Weights of a small transformer language model.
Training: a variant of SOAP for these matrices, 116M tokens, 3534 steps.
Each number is 200 + 20 x the weight over its row's rms, rounded and kept within 0 to 999. Layers, rows and columns count from 0. The size before them is the row's rms in percent of the matrix's.

# layer 3 MLP gate, 128x64, rms 0.134, rows 0-108, columns 0-63
106,184,196,202,206,209,215,188,225,220,184,202,197,187,193,209,213,197,202,177,201,211,171,225,164,208,190,209,196,178,196,195,209,149,197,224,179,197,184,165,212,249,223,216,176,244,219,235,209,179,165,182,230,221,212,200,184,214,178,204,181,232,207,184,207
081,214,197,184,174,215,188,235,178,205,195,175,168,180,210,202,175,183,184,209,209,166,216,194,240,214,228,218,180,162,224,208,181,215,212,216,215,167,205,205,215,233,192,195,236,186,218,185,222,223,204,200,190,229,227,189,217,182,193,165,227,191,207,182,215
103,179,201,209,225,198,191,190,161,216,189,173,207,186,224,213,222,174,207,171,180,201,200,207,210,215,194,197,231,202,245,188,223,185,196,226,192,180,190,221,217,189,196,168,244,167,178,206,177,179,199,203,173,209,224,228,203,222,181,194,169,181,209,200,157
099,181,201,217,265,210,170,201,181,192,172,184,233,168,227,208,195,212,180,180,216,218,187,188,227,184,163,187,188,235,244,197,222,199,178,176,190,205,195,186,208,212,177,198,207,206,194,207,178,226,169,202,205,187,191,182,212,193,225,173,192,213,194,202,220
105,179,199,179,187,227,197,206,201,194,198,205,224,202,200,231,204,203,173,180,231,180,185,207,185,216,199,174,223,177,225,196,214,194,213,209,227,239,247,163,220,233,199,235,225,192,201,208,234,196,227,202,184,220,170,208,208,206,200,203,239,212,178,170,214
106,172,174,169,210,189,166,181,224,209,217,181,217,198,206,246,197,176,232,188,178,176,238,210,201,175,208,208,194,177,161,204,180,194,211,208,207,205,185,203,176,204,226,207,210,224,190,204,205,218,174,190,203,246,187,192,241,215,183,205,194,222,203,235,194
107,163,173,189,213,154,233,226,189,200,205,189,175,194,189,243,205,240,205,202,208,208,215,182,202,231,181,187,204,178,204,224,211,212,208,224,232,173,213,191,175,188,205,206,207,165,200,214,183,200,208,188,185,220,187,206,163,164,173,195,201,180,213,168,209
093,177,217,190,214,184,223,199,211,243,178,212,211,240,187,190,248,193,181,198,232,189,221,205,224,217,191,217,219,212,202,179,206,180,211,206,189,228,204,208,216,223,201,196,247,171,219,166,202,180,195,217,226,234,193,212,178,202,175,223,206,200,197,166,192
087,215,188,220,214,219,189,185,180,171,166,205,189,175,251,198,230,187,188,183,170,156,212,210,204,212,200,221,197,179,197,197,202,204,193,191,201,205,216,198,186,202,194,229,226,197,185,230,192,197,204,199,192,235,214,170,170,222,165,203,176,218,244,227,224
084,163,221,184,164,224,242,189,195,184,208,207,220,212,212,166,225,219,228,195,179,196,203,198,160,206,225,217,213,206,209,206,218,214,240,217,204,207,217,174,198,202,187,206,197,175,207,229,239,184,196,186,188,204,236,214,149,196,199,192,213,211,191,177,200
085,193,182,213,221,167,186,175,207,208,204,167,203,225,227,183,215,217,212,201,189,197,214,187,198,236,208,200,191,174,209,206,194,213,156,225,183,224,215,189,196,213,167,182,176,216,188,169,224,183,162,192,234,246,180,182,204,201,229,213,203,217,184,215,170
100,178,213,208,198,222,216,200,213,193,174,186,195,163,204,196,211,216,167,244,199,191,210,210,238,217,205,154,189,192,198,218,197,240,194,220,209,204,199,225,220,193,197,198,218,200,227,155,193,179,186,162,199,182,185,200,194,204,163,211,213,159,169,218,200
112,200,219,224,205,193,200,232,216,223,189,201,194,192,185,213,214,175,197,190,221,196,168,191,160,191,194,200,144,173,168,194,198,189,210,242,198,206,189,226,240,173,208,182,190,219,183,210,172,203,205,182,191,196,196,183,218,155,211,204,202,172,200,197,156
086,212,179,198,190,218,189,185,232,245,203,162,231,192,172,199,205,172,209,164,199,220,197,218,193,197,205,165,189,190,206,178,165,213,202,188,178,212,226,186,176,181,195,229,235,190,221,181,186,213,180,244,169,206,205,219,190,184,191,221,208,181,189,187,186
095,188,199,202,206,184,216,226,191,156,176,183,211,187,212,161,211,176,182,196,159,195,195,197,218,234,198,181,215,184,226,177,179,199,181,228,203,206,205,149,191,194,228,191,180,161,215,189,204,211,213,201,180,218,185,187,233,207,210,205,185,199,153,219,199
094,217,199,191,225,199,202,171,194,212,198,205,218,199,176,224,192,196,249,183,186,199,209,180,202,191,243,183,200,187,170,201,179,203,238,165,208,166,193,214,225,206,155,223,202,198,224,226,232,207,157,209,202,183,180,212,201,173,195,215,201,210,216,199,235
107,167,196,196,208,214,254,193,228,217,199,170,221,176,226,165,223,225,224,196,217,202,206,218,157,187,226,193,221,192,173,205,215,198,193,219,228,224,180,183,196,200,208,238,190,205,210,199,176,205,197,220,207,243,194,198,190,205,179,230,214,218,217,191,191
088,190,194,222,199,197,217,178,188,181,185,204,190,198,207,237,234,182,177,215,227,182,179,208,177,214,175,179,225,218,199,167,174,188,187,204,204,177,225,194,175,190,194,196,211,201,197,143,212,222,215,197,164,209,167,193,182,209,182,215,194,192,146,218,179
103,229,210,218,181,196,185,203,168,169,192,194,240,214,197,203,214,199,241,191,238,215,198,185,202,180,230,222,169,182,226,222,204,223,235,218,203,248,185,216,218,244,205,191,201,210,211,202,185,188,193,205,197,212,215,170,175,213,199,184,176,189,214,218,190
088,207,188,196,185,171,214,250,156,217,169,186,197,216,206,216,184,198,212,193,210,218,167,193,178,201,198,213,235,223,231,186,179,168,203,210,216,196,222,193,232,209,176,223,221,196,203,194,192,195,209,212,218,194,222,202,214,180,180,178,172,244,186,166,217
101,198,198,196,208,183,225,208,189,188,197,225,217,198,210,193,211,205,176,210,164,227,193,192,219,223,204,191,192,225,223,157,197,190,212,211,247,213,186,194,230,188,226,185,175,173,230,229,193,197,170,207,235,216,206,227,192,242,211,224,201,212,186,154,201
100,203,162,239,201,202,186,202,219,176,168,162,212,198,165,235,169,225,217,182,211,193,177,219,196,179,190,173,181,202,224,210,208,233,214,229,216,214,197,178,197,223,182,216,219,200,178,209,220,233,212,230,208,211,190,203,182,204,243,188,216,208,212,201,197
090,187,200,194,198,221,193,181,169,186,187,185,203,237,198,191,226,178,225,178,180,217,203,190,215,193,185,194,181,198,145,221,178,198,217,216,194,189,193,219,211,179,204,223,185,183,239,168,188,177,241,226,202,206,195,183,196,238,199,235,215,164,190,192,226
092,217,201,210,198,176,233,208,223,201,216,222,164,199,180,190,241,164,211,194,203,208,187,178,195,188,202,216,206,178,176,225,220,212,208,216,219,171,186,210,217,198,199,198,172,180,162,217,223,181,193,173,244,215,215,224,216,179,201,159,194,211,187,229,230
100,214,233,169,190,216,235,175,184,190,222,195,180,176,202,179,190,219,179,221,199,177,260,196,205,220,204,194,189,181,227,179,224,172,193,216,167,184,220,181,177,206,216,192,184,194,222,185,198,242,204,220,207,197,195,196,216,191,182,191,208,241,175,199,186
084,187,212,213,205,213,205,214,191,207,188,227,213,181,168,218,213,178,155,206,172,177,216,178,199,210,221,218,205,173,202,210,193,235,187,227,214,153,221,194,224,190,195,209,241,239,211,193,201,209,183,189,203,217,159,197,230,162,194,178,178,190,201,191,189
094,169,170,192,208,154,165,223,196,193,175,188,231,176,177,185,179,192,241,161,175,174,220,171,204,219,180,232,207,186,212,215,196,210,194,215,216,198,174,174,195,205,193,177,220,207,166,208,188,206,193,185,240,198,207,184,197,220,207,202,207,203,199,171,210
092,192,227,183,197,214,189,228,197,217,165,215,216,180,195,207,210,230,204,210,211,239,177,228,198,228,191,179,167,190,203,209,204,179,180,183,153,235,235,191,220,213,189,200,184,200,205,257,195,182,174,219,219,193,180,198,192,204,224,187,204,212,168,213,200
105,214,195,182,203,210,167,178,197,206,184,189,198,200,223,201,213,183,198,235,191,217,214,170,198,207,188,229,188,228,222,203,207,221,225,187,246,199,184,194,193,179,206,194,206,234,224,168,156,199,191,195,173,251,160,189,212,193,192,188,189,207,178,237,215
104,202,212,180,184,189,226,172,202,223,223,182,200,233,221,211,188,225,183,209,214,210,205,195,164,169,167,212,206,219,223,208,192,181,197,223,192,209,193,187,216,204,196,181,168,206,183,185,198,203,203,184,235,224,186,196,192,200,260,189,152,220,168,221,222
108,209,214,197,178,218,203,213,231,229,184,204,190,193,215,207,207,166,202,212,220,202,167,211,197,201,225,168,191,233,181,175,172,184,168,202,199,209,201,159,197,185,165,204,215,210,215,184,221,233,198,202,190,180,232,224,178,189,178,222,226,234,180,189,164
108,146,214,210,185,180,165,204,213,210,196,230,223,169,192,223,223,205,200,217,189,173,175,190,226,199,201,195,190,218,226,188,226,205,181,249,180,220,203,200,208,176,234,215,183,169,192,237,177,178,183,209,190,213,185,205,196,210,238,203,191,214,207,201,186
086,208,205,166,202,231,205,188,209,170,200,220,206,207,222,174,184,191,197,194,185,178,242,200,175,211,198,229,207,153,209,191,217,189,221,202,205,189,178,182,204,195,229,194,188,227,209,189,232,198,245,181,159,197,195,235,175,236,175,177,216,198,191,196,214
098,197,213,211,212,203,184,206,228,212,185,196,184,207,225,234,213,186,229,195,216,214,220,204,201,202,202,236,229,196,182,192,195,188,170,211,203,210,271,180,201,200,179,180,212,209,192,212,181,154,165,175,222,202,172,202,181,183,176,171,225,216,221,201,200
111,222,204,164,209,181,186,183,213,250,193,229,186,183,191,196,199,200,216,207,196,164,203,258,200,234,188,218,189,205,160,206,185,200,183,210,219,205,220,203,234,212,218,192,219,192,179,203,182,181,204,236,229,211,177,209,183,227,212,188,188,213,232,209,208
096,184,205,216,174,219,223,184,203,190,198,205,199,201,193,170,226,179,165,193,208,215,199,184,191,189,223,164,231,215,213,148,234,214,216,188,206,217,197,202,227,204,204,218,188,197,167,177,188,228,240,216,201,189,215,176,158,193,227,183,220,214,202,175,214
115,216,147,161,186,185,200,205,187,198,201,210,227,160,209,168,195,211,205,185,177,199,218,208,187,168,196,215,200,180,228,202,230,195,177,201,193,183,198,176,168,220,173,218,218,182,198,202,208,158,189,173,220,184,177,232,195,195,159,197,206,178,203,209,197
099,194,247,185,182,223,165,173,172,186,212,229,171,193,199,205,207,193,209,168,201,228,195,168,222,209,212,190,213,193,224,196,225,173,234,199,192,171,208,211,180,211,192,209,206,156,187,208,192,212,193,206,207,200,207,226,204,227,197,169,215,196,181,200,146
108,178,223,194,205,194,187,195,231,188,195,187,195,170,186,207,238,179,206,188,235,187,202,223,173,157,238,204,152,187,192,185,226,202,212,199,202,164,197,227,174,228,175,188,183,204,177,174,188,202,196,184,191,169,196,210,208,206,172,207,183,208,213,217,167
108,229,231,153,178,181,191,178,151,163,194,202,215,192,186,217,166,196,193,182,202,236,225,223,191,210,162,229,193,199,192,198,164,213,208,229,220,206,208,190,219,190,189,205,203,206,195,223,171,198,217,207,194,219,220,206,209,213,230,186,197,212,203,206,235
091,181,235,189,205,190,216,227,185,143,180,211,179,197,174,221,195,225,204,231,177,223,202,216,190,193,198,189,193,207,189,180,211,219,209,183,194,198,195,199,180,172,191,212,215,209,212,233,223,241,194,174,163,202,185,202,202,187,237,188,170,247,204,185,206
089,207,166,217,216,249,192,195,199,245,176,198,214,143,215,208,192,190,186,176,176,146,206,214,213,226,229,204,224,181,211,209,185,212,196,182,193,188,185,210,223,221,190,190,211,241,205,202,217,194,189,192,216,212,197,186,210,209,175,218,189,195,214,225,209
096,175,207,201,235,186,193,218,202,215,225,230,168,193,222,170,159,220,200,201,168,215,191,198,205,197,226,171,192,209,161,195,191,187,198,215,236,191,206,204,191,197,192,207,166,219,195,223,181,185,173,163,192,216,186,227,209,181,203,180,196,217,238,236,190
094,217,212,182,173,202,205,171,200,199,209,168,217,187,203,197,167,219,210,230,180,208,179,202,262,170,182,191,203,202,177,215,259,193,167,209,190,211,208,251,187,184,234,199,195,191,176,207,209,200,201,222,211,209,199,197,191,197,191,190,176,175,188,208,206
091,191,188,225,208,220,213,230,221,175,197,222,161,219,222,199,184,226,186,176,172,196,229,235,182,198,214,201,210,158,228,196,222,214,206,197,244,227,178,188,199,225,200,225,177,209,185,172,165,222,204,198,200,187,196,191,201,211,189,176,197,179,217,228,219
109,192,236,206,240,198,212,208,209,176,230,192,184,176,191,201,212,184,224,192,190,163,185,227,189,201,188,232,196,226,208,187,186,201,221,180,188,213,211,199,224,196,190,217,203,221,206,217,195,217,122,242,211,213,194,218,204,225,184,218,192,229,208,198,203
107,179,156,210,235,193,189,201,177,214,189,176,193,198,198,190,204,192,216,222,199,174,187,187,214,209,175,196,174,263,181,216,197,220,222,224,224,210,204,191,222,210,168,232,157,191,191,184,199,186,202,183,211,215,191,210,212,208,211,223,224,211,150,194,202
087,152,198,211,206,177,178,209,232,183,173,200,170,212,223,197,208,190,208,206,188,204,200,186,211,223,225,167,214,160,223,207,194,207,201,236,197,231,227,207,210,213,184,216,214,201,189,166,206,187,224,182,207,191,155,220,216,213,199,171,208,215,188,246,214
088,214,197,184,202,183,174,175,203,172,218,204,239,242,200,205,190,178,179,211,225,191,155,186,214,212,208,155,191,198,190,204,229,203,182,179,206,210,165,204,197,162,210,187,203,188,198,213,222,206,183,204,162,198,227,200,229,212,229,192,200,238,196,182,226
106,168,164,180,161,186,223,243,216,192,193,217,204,207,199,211,161,223,215,207,213,187,213,193,183,193,185,183,219,208,194,173,184,243,179,205,204,195,195,171,240,202,188,214,170,189,215,192,180,230,221,173,204,182,174,192,180,229,181,192,178,177,216,204,205
104,206,195,204,171,235,196,217,180,182,191,211,173,194,204,172,201,209,192,162,215,209,167,167,177,204,237,162,201,218,223,208,190,220,206,203,195,170,218,200,175,186,204,176,194,203,202,174,233,244,215,196,181,218,186,210,200,210,216,196,260,193,189,201,199
092,191,210,220,200,194,236,228,161,238,220,198,195,210,202,234,230,213,168,149,185,223,189,195,175,222,192,199,203,202,215,241,213,210,184,198,210,160,200,192,236,187,202,203,191,196,175,214,222,210,217,206,192,217,218,174,176,214,225,170,197,212,194,195,202
093,213,210,173,195,187,210,203,227,217,208,187,210,211,225,168,200,184,250,182,207,175,224,195,194,198,213,237,192,199,175,203,164,206,212,218,253,221,191,217,237,202,161,222,194,214,228,193,166,212,213,221,196,206,181,224,220,201,207,200,201,202,220,177,220
104,205,173,163,202,207,223,219,201,169,225,193,206,167,207,213,228,184,194,198,178,189,226,194,186,216,190,170,207,213,214,218,236,213,189,207,167,188,195,212,181,215,199,212,224,193,208,228,228,161,214,189,215,220,181,205,193,219,153,187,200,248,209,215,174
090,225,190,177,196,153,192,188,193,195,210,211,211,169,205,225,180,182,206,188,145,206,156,199,163,190,222,210,205,193,185,203,179,206,180,221,185,206,197,171,213,195,207,210,221,208,224,204,186,213,208,164,187,179,213,202,236,169,214,164,177,223,200,208,221
092,171,199,173,215,212,198,204,198,173,176,210,208,210,162,216,205,204,192,220,196,182,189,176,180,228,258,177,181,196,248,198,189,231,205,213,199,226,219,213,232,212,179,214,216,211,227,204,192,215,183,214,222,209,182,191,204,185,215,192,227,176,242,196,216
102,192,180,207,221,205,190,195,209,221,190,220,191,181,176,191,209,181,214,182,225,233,194,207,170,201,220,219,204,230,207,198,179,201,226,169,209,196,222,223,202,180,156,174,236,228,214,185,221,234,163,197,183,181,202,196,167,186,217,213,205,236,187,173,225
106,188,196,172,174,198,183,185,198,174,215,196,215,203,219,189,177,195,247,211,172,174,229,228,178,241,194,189,196,203,193,213,171,182,191,210,227,224,218,183,230,203,211,186,183,190,227,189,181,152,189,177,221,229,211,220,183,176,204,195,185,206,231,192,186
108,167,223,226,197,198,172,209,186,191,220,182,217,209,198,211,194,213,221,175,172,220,172,199,224,185,169,193,190,223,204,232,170,172,187,215,205,165,225,203,183,201,195,245,223,195,187,167,198,199,209,175,184,164,227,185,190,179,234,207,202,207,188,174,221
096,218,159,170,228,185,199,194,192,231,231,181,185,170,200,189,204,205,201,207,193,162,226,187,198,186,209,195,211,157,193,225,217,180,192,187,252,204,171,207,186,217,191,230,208,157,213,188,201,156,208,190,211,215,206,197,173,206,218,219,214,187,199,193,208
097,207,179,238,224,243,187,205,188,199,180,141,192,203,188,230,195,209,195,200,202,194,186,228,178,220,197,229,167,197,205,207,180,197,218,209,222,249,208,204,210,175,217,232,199,216,177,217,197,208,229,214,196,208,182,219,199,203,221,199,202,242,194,210,173
084,187,204,186,184,169,221,211,207,208,196,240,192,215,226,182,177,200,188,214,198,171,260,195,200,231,211,203,177,174,218,213,199,194,209,178,219,214,166,161,213,179,182,201,185,213,174,189,231,224,189,209,172,180,190,226,202,220,209,190,178,225,214,175,207
100,216,188,228,175,218,186,194,162,215,197,194,212,234,208,183,220,184,211,164,217,198,204,161,211,216,195,232,203,200,194,179,166,226,216,174,222,189,231,207,203,184,191,172,180,193,203,167,184,171,223,178,201,200,181,223,183,177,208,218,226,166,193,224,180
097,197,217,184,168,197,189,202,193,208,234,162,238,243,175,190,220,168,227,196,211,190,195,190,153,199,191,238,201,240,179,203,219,193,218,224,213,187,201,244,222,201,206,210,177,183,224,211,196,186,204,202,204,192,198,165,220,205,213,207,199,191,225,196,181
100,223,200,205,192,168,182,196,191,225,205,214,185,201,193,214,205,174,231,154,226,213,187,226,233,186,185,209,150,189,225,227,222,229,210,220,209,187,190,207,238,187,188,200,178,212,154,180,180,183,209,231,202,185,218,224,207,207,215,188,187,187,202,190,183
103,177,198,209,150,189,187,200,198,226,183,197,233,184,212,189,182,215,213,188,209,253,178,179,205,158,186,193,214,201,236,211,196,227,220,187,201,200,236,191,213,196,204,186,179,196,164,179,193,225,179,227,197,171,171,177,207,210,211,208,184,228,184,200,216
103,186,204,190,177,175,224,172,225,186,191,222,184,160,220,197,231,196,208,203,211,217,203,149,196,180,182,190,196,192,187,185,221,202,225,206,183,210,210,218,202,166,185,192,160,198,195,228,185,202,198,170,199,168,193,226,182,171,201,175,216,202,174,166,233
080,187,209,188,197,163,213,236,213,201,227,211,199,217,187,175,189,145,192,206,186,187,205,230,212,179,234,221,202,202,197,233,204,204,199,197,204,216,204,179,230,182,232,192,210,186,199,180,215,210,211,218,171,203,254,238,193,242,215,185,200,209,215,192,202
115,207,219,177,211,187,194,215,215,228,196,242,192,243,203,201,223,181,222,193,184,202,243,218,186,210,167,191,154,184,209,202,189,217,207,208,232,179,174,233,197,191,199,203,231,199,212,208,223,214,188,179,173,165,170,197,202,177,198,179,209,225,177,203,195
102,202,206,183,217,174,187,232,184,155,168,228,186,198,221,207,188,181,236,196,195,231,207,240,184,227,209,254,183,203,197,167,179,198,204,206,183,182,202,221,199,217,199,187,228,187,180,216,183,164,212,200,195,187,208,201,182,189,156,216,195,203,210,186,197
110,212,171,244,218,221,228,214,176,212,184,180,197,176,223,183,198,206,200,173,186,207,201,210,180,217,184,241,203,215,198,193,179,209,193,225,156,206,219,201,223,203,203,181,206,173,185,186,192,185,193,186,261,190,179,199,238,205,184,208,217,218,178,207,174
098,205,215,205,238,162,241,231,227,175,209,195,224,206,211,183,200,203,221,235,199,167,202,207,204,206,190,185,212,200,178,188,194,214,190,222,214,185,216,206,188,188,223,211,203,233,211,178,205,194,166,256,182,214,200,248,190,204,203,220,193,219,168,190,205
101,204,217,216,198,174,241,205,201,203,208,210,179,193,223,179,189,217,186,189,215,213,234,231,218,195,213,210,192,171,221,157,208,193,213,165,160,215,209,194,186,195,194,181,159,190,188,177,174,212,213,180,194,193,153,224,184,184,208,216,242,180,213,204,194
096,189,191,178,243,210,233,172,208,225,222,167,164,205,193,221,206,213,204,171,219,195,205,177,168,202,168,232,192,219,215,190,186,215,189,205,233,185,185,191,203,205,220,191,191,194,166,195,156,187,177,188,205,193,204,218,227,211,219,157,213,190,189,216,216
094,191,222,196,224,201,224,187,204,174,180,209,194,165,185,212,203,183,200,212,204,191,175,246,203,243,229,197,199,194,197,195,190,186,178,197,173,199,229,207,204,201,224,174,231,179,211,202,197,201,174,206,191,237,182,223,211,208,159,230,196,192,223,175,252
099,230,196,191,220,166,178,220,211,177,200,181,153,213,214,200,198,167,209,217,187,190,191,235,162,199,199,210,194,183,192,175,202,176,207,187,191,188,181,190,174,195,157,188,207,184,196,163,190,191,187,193,182,223,213,197,182,239,196,159,208,166,178,204,218
087,173,179,227,198,177,248,184,196,214,198,197,156,205,203,225,217,173,210,199,198,209,215,203,227,199,204,208,209,194,217,234,209,204,244,195,197,212,207,184,214,210,221,180,185,201,198,199,182,184,187,196,213,195,181,250,197,215,215,248,194,213,149,192,175
126,211,239,182,201,179,236,188,239,184,198,195,202,183,216,212,174,213,184,193,199,188,189,226,186,186,194,220,215,205,182,216,202,219,186,208,199,203,198,185,178,193,205,208,184,225,225,169,158,192,156,208,210,174,142,195,239,214,185,205,202,227,198,177,216
100,209,171,221,209,178,188,181,170,190,177,207,201,225,226,225,227,171,217,179,192,198,186,210,196,241,222,167,215,206,193,172,177,193,187,229,234,203,174,172,204,189,184,198,194,204,176,199,193,220,200,185,201,252,210,213,171,198,173,197,163,180,198,219,193
089,211,225,211,184,182,215,174,200,181,179,221,180,205,194,226,199,196,221,154,200,171,214,179,174,216,172,207,199,199,189,191,227,184,211,224,214,162,192,194,188,203,175,207,194,218,193,200,184,164,199,201,176,224,206,156,185,176,177,159,176,168,173,200,193
104,186,190,209,192,171,191,188,180,183,211,199,195,208,198,196,214,181,164,183,199,177,241,214,218,170,221,206,183,170,217,224,191,239,225,197,167,224,207,193,209,210,189,228,210,235,233,183,165,192,164,175,159,201,222,188,205,198,198,174,222,207,192,183,210
108,198,165,212,208,170,194,189,234,218,198,216,223,206,219,175,186,198,219,202,228,210,212,212,204,186,181,196,165,181,184,188,188,202,225,216,216,200,202,176,226,204,224,205,231,168,181,139,216,184,205,185,197,217,221,183,170,189,210,193,178,194,161,237,208
105,167,193,224,215,224,166,189,167,167,194,204,204,190,180,170,217,222,161,179,234,225,192,227,205,224,220,201,177,216,213,211,218,215,186,199,227,233,188,199,218,225,202,227,211,183,220,161,162,188,189,192,188,200,207,199,220,198,236,203,209,194,217,202,205
100,181,228,184,190,182,204,209,187,230,209,217,192,183,175,197,201,221,208,208,238,184,204,232,196,198,177,199,209,245,191,220,167,202,210,192,175,212,221,205,202,164,153,212,139,200,182,210,204,223,208,202,195,198,203,220,214,214,224,190,172,223,191,228,207
094,206,197,228,192,185,200,181,149,187,190,209,191,234,207,240,176,187,176,229,184,195,206,196,237,203,193,186,219,192,190,168,191,201,196,236,213,163,198,180,197,171,205,205,221,207,177,214,201,203,240,197,185,235,193,207,178,215,248,199,196,219,198,210,177
105,174,198,204,178,178,174,157,175,195,177,215,194,213,195,241,173,193,163,218,165,212,229,173,229,210,204,208,201,189,202,174,201,193,197,210,208,214,167,213,207,205,180,162,195,215,173,187,183,211,199,184,162,227,196,226,180,194,169,204,191,189,171,187,191
083,180,198,204,232,208,190,191,240,213,209,212,228,183,192,139,207,218,194,154,223,208,185,191,190,244,217,205,191,166,190,171,232,211,193,179,204,216,220,189,189,213,206,196,213,205,207,197,205,201,203,184,210,190,218,240,167,210,186,176,174,223,203,199,179
098,191,208,190,195,223,210,215,222,206,237,207,210,196,195,207,223,197,183,196,162,203,186,206,179,187,240,193,192,205,248,169,182,218,237,220,209,216,207,209,218,209,202,212,233,167,206,197,189,189,166,198,192,195,196,189,213,225,206,181,174,231,157,210,153
103,212,184,179,210,182,190,226,225,205,201,202,179,210,221,176,182,200,235,175,187,186,189,199,165,236,207,195,210,160,202,173,190,198,213,177,212,205,181,173,230,202,167,206,183,209,249,188,221,242,176,208,214,214,188,225,198,199,196,184,204,208,243,179,211
100,233,181,198,233,210,209,256,218,178,225,188,223,223,198,182,232,188,187,217,182,224,218,211,186,212,206,180,181,193,210,218,221,212,205,175,182,192,195,217,215,198,233,181,183,220,225,168,223,208,197,177,233,202,195,180,186,177,207,171,185,219,169,182,207
119,217,217,206,208,216,213,204,224,225,203,211,182,167,192,184,224,186,230,194,196,190,199,190,177,193,199,199,189,229,211,237,209,203,204,192,200,172,213,243,201,217,210,198,164,201,249,223,198,237,176,214,212,180,195,249,211,217,224,192,167,228,210,180,215
096,198,184,224,242,195,230,204,206,222,211,204,201,194,193,259,186,213,196,197,208,180,211,224,180,194,221,180,190,228,207,207,201,186,195,180,193,171,192,189,151,206,191,184,183,205,200,224,155,230,191,224,223,198,203,206,180,192,218,189,173,241,190,180,176
106,210,175,182,193,207,203,194,188,166,186,208,190,203,168,231,179,204,225,214,169,215,227,217,204,189,217,194,203,174,213,219,180,235,230,182,226,178,218,210,201,220,213,229,195,204,192,160,197,184,204,159,185,165,211,197,190,186,199,237,199,160,181,226,217
102,183,188,197,181,188,196,211,180,180,200,194,269,196,196,183,172,226,237,216,209,164,197,194,224,232,176,196,187,196,209,183,190,204,207,199,172,233,186,201,194,210,209,210,217,225,199,207,167,194,202,193,211,215,179,202,213,193,217,222,212,192,213,154,248
095,226,205,212,194,205,237,197,207,178,181,196,241,155,199,166,200,211,230,192,204,197,206,180,206,169,183,186,213,231,204,230,227,194,182,221,192,223,216,171,200,206,207,180,172,188,180,194,191,194,241,205,230,212,200,213,225,215,176,187,219,231,194,210,235
100,219,183,187,203,179,195,198,196,214,178,180,207,224,203,191,209,211,170,241,212,185,203,192,189,196,171,163,194,206,185,205,165,179,159,226,194,189,244,168,180,197,196,218,174,196,216,185,180,193,212,200,240,241,167,218,191,206,205,214,192,236,183,196,214
101,196,225,206,222,230,223,200,200,182,208,194,204,192,181,217,194,194,196,201,202,214,177,176,182,203,179,168,189,177,184,219,240,216,223,168,200,201,209,200,169,212,187,191,200,233,190,227,202,198,159,199,222,228,177,209,248,211,208,245,173,189,241,203,200
108,182,186,175,197,211,195,180,204,213,189,217,174,195,210,236,181,194,202,195,223,221,227,172,213,188,177,159,187,220,201,236,227,195,202,184,191,207,183,222,199,171,187,185,199,202,236,225,185,196,142,205,192,225,172,217,169,221,190,214,188,170,213,194,222
098,208,224,186,193,175,216,205,211,188,203,231,195,221,220,208,203,215,193,226,176,214,166,174,211,198,194,225,210,234,184,191,215,173,216,193,194,204,203,187,202,230,181,197,190,206,185,220,235,250,202,190,152,185,159,191,187,212,200,182,195,251,177,183,203
091,205,216,185,213,186,187,205,171,201,213,214,242,258,188,183,210,184,208,155,209,164,223,179,195,236,207,192,208,180,205,222,193,202,216,220,194,204,201,193,201,231,198,217,211,218,215,206,161,186,197,217,212,199,162,199,224,161,193,223,221,198,167,207,198
097,175,187,218,199,200,211,174,190,187,173,224,189,227,192,192,194,198,250,177,228,202,190,169,167,210,212,225,157,203,207,185,236,209,189,207,222,161,198,188,194,202,206,175,231,209,232,212,166,174,161,205,213,205,218,206,205,187,207,171,187,214,186,205,209
113,218,188,172,221,222,179,201,208,216,204,191,208,194,205,187,222,150,217,198,208,163,220,190,212,197,185,227,178,201,229,225,200,228,202,193,245,174,204,203,192,222,209,200,211,230,197,218,178,203,187,236,180,206,184,218,190,167,201,243,169,208,210,236,198
078,189,172,212,216,172,233,217,197,213,189,214,204,199,187,218,208,212,211,208,195,168,197,184,207,210,192,201,184,222,236,211,241,199,186,157,193,202,183,215,212,213,202,240,235,200,254,157,197,182,213,209,200,201,186,172,175,185,174,219,225,219,197,193,183
107,194,210,226,201,203,221,184,182,204,223,233,195,168,202,202,199,223,215,195,257,216,196,243,198,210,220,188,198,184,197,150,184,216,210,206,222,228,198,199,194,186,188,215,226,216,199,171,185,198,195,207,173,234,173,228,223,181,181,229,184,216,213,225,193
091,203,185,201,168,215,181,181,211,214,194,190,241,181,202,222,220,215,206,243,164,164,189,188,189,223,164,226,217,193,232,197,210,206,217,226,149,187,213,194,208,179,194,215,203,184,203,206,211,187,198,223,201,221,225,186,220,197,220,225,227,212,180,211,231
102,203,207,202,179,211,188,176,215,204,197,201,216,185,131,209,200,196,186,197,200,235,202,201,208,185,177,167,174,224,207,198,184,238,210,210,240,217,189,208,188,177,195,194,193,219,199,206,156,221,188,172,201,244,229,220,224,199,207,214,236,201,186,201,197
115,148,220,221,194,215,218,208,186,208,205,191,207,186,219,185,188,195,218,229,204,205,175,196,177,217,219,193,210,207,203,183,196,164,228,227,170,173,222,194,211,223,216,245,221,226,194,194,174,174,209,202,192,201,205,182,200,180,218,170,228,223,173,207,243
106,233,191,212,190,242,197,175,249,193,176,220,200,225,243,193,199,199,204,199,198,195,192,185,216,219,184,191,189,219,215,189,178,224,213,186,203,193,186,235,180,193,190,199,207,221,191,160,221,210,245,173,195,231,233,221,190,202,210,202,199,241,214,203,206
110,182,213,212,146,177,187,180,174,201,203,200,212,191,216,226,212,219,208,195,211,215,157,215,216,164,208,186,205,163,219,179,179,201,206,230,194,225,187,203,186,182,184,187,224,192,233,184,226,210,217,204,195,186,219,177,193,169,203,191,205,244,162,209,183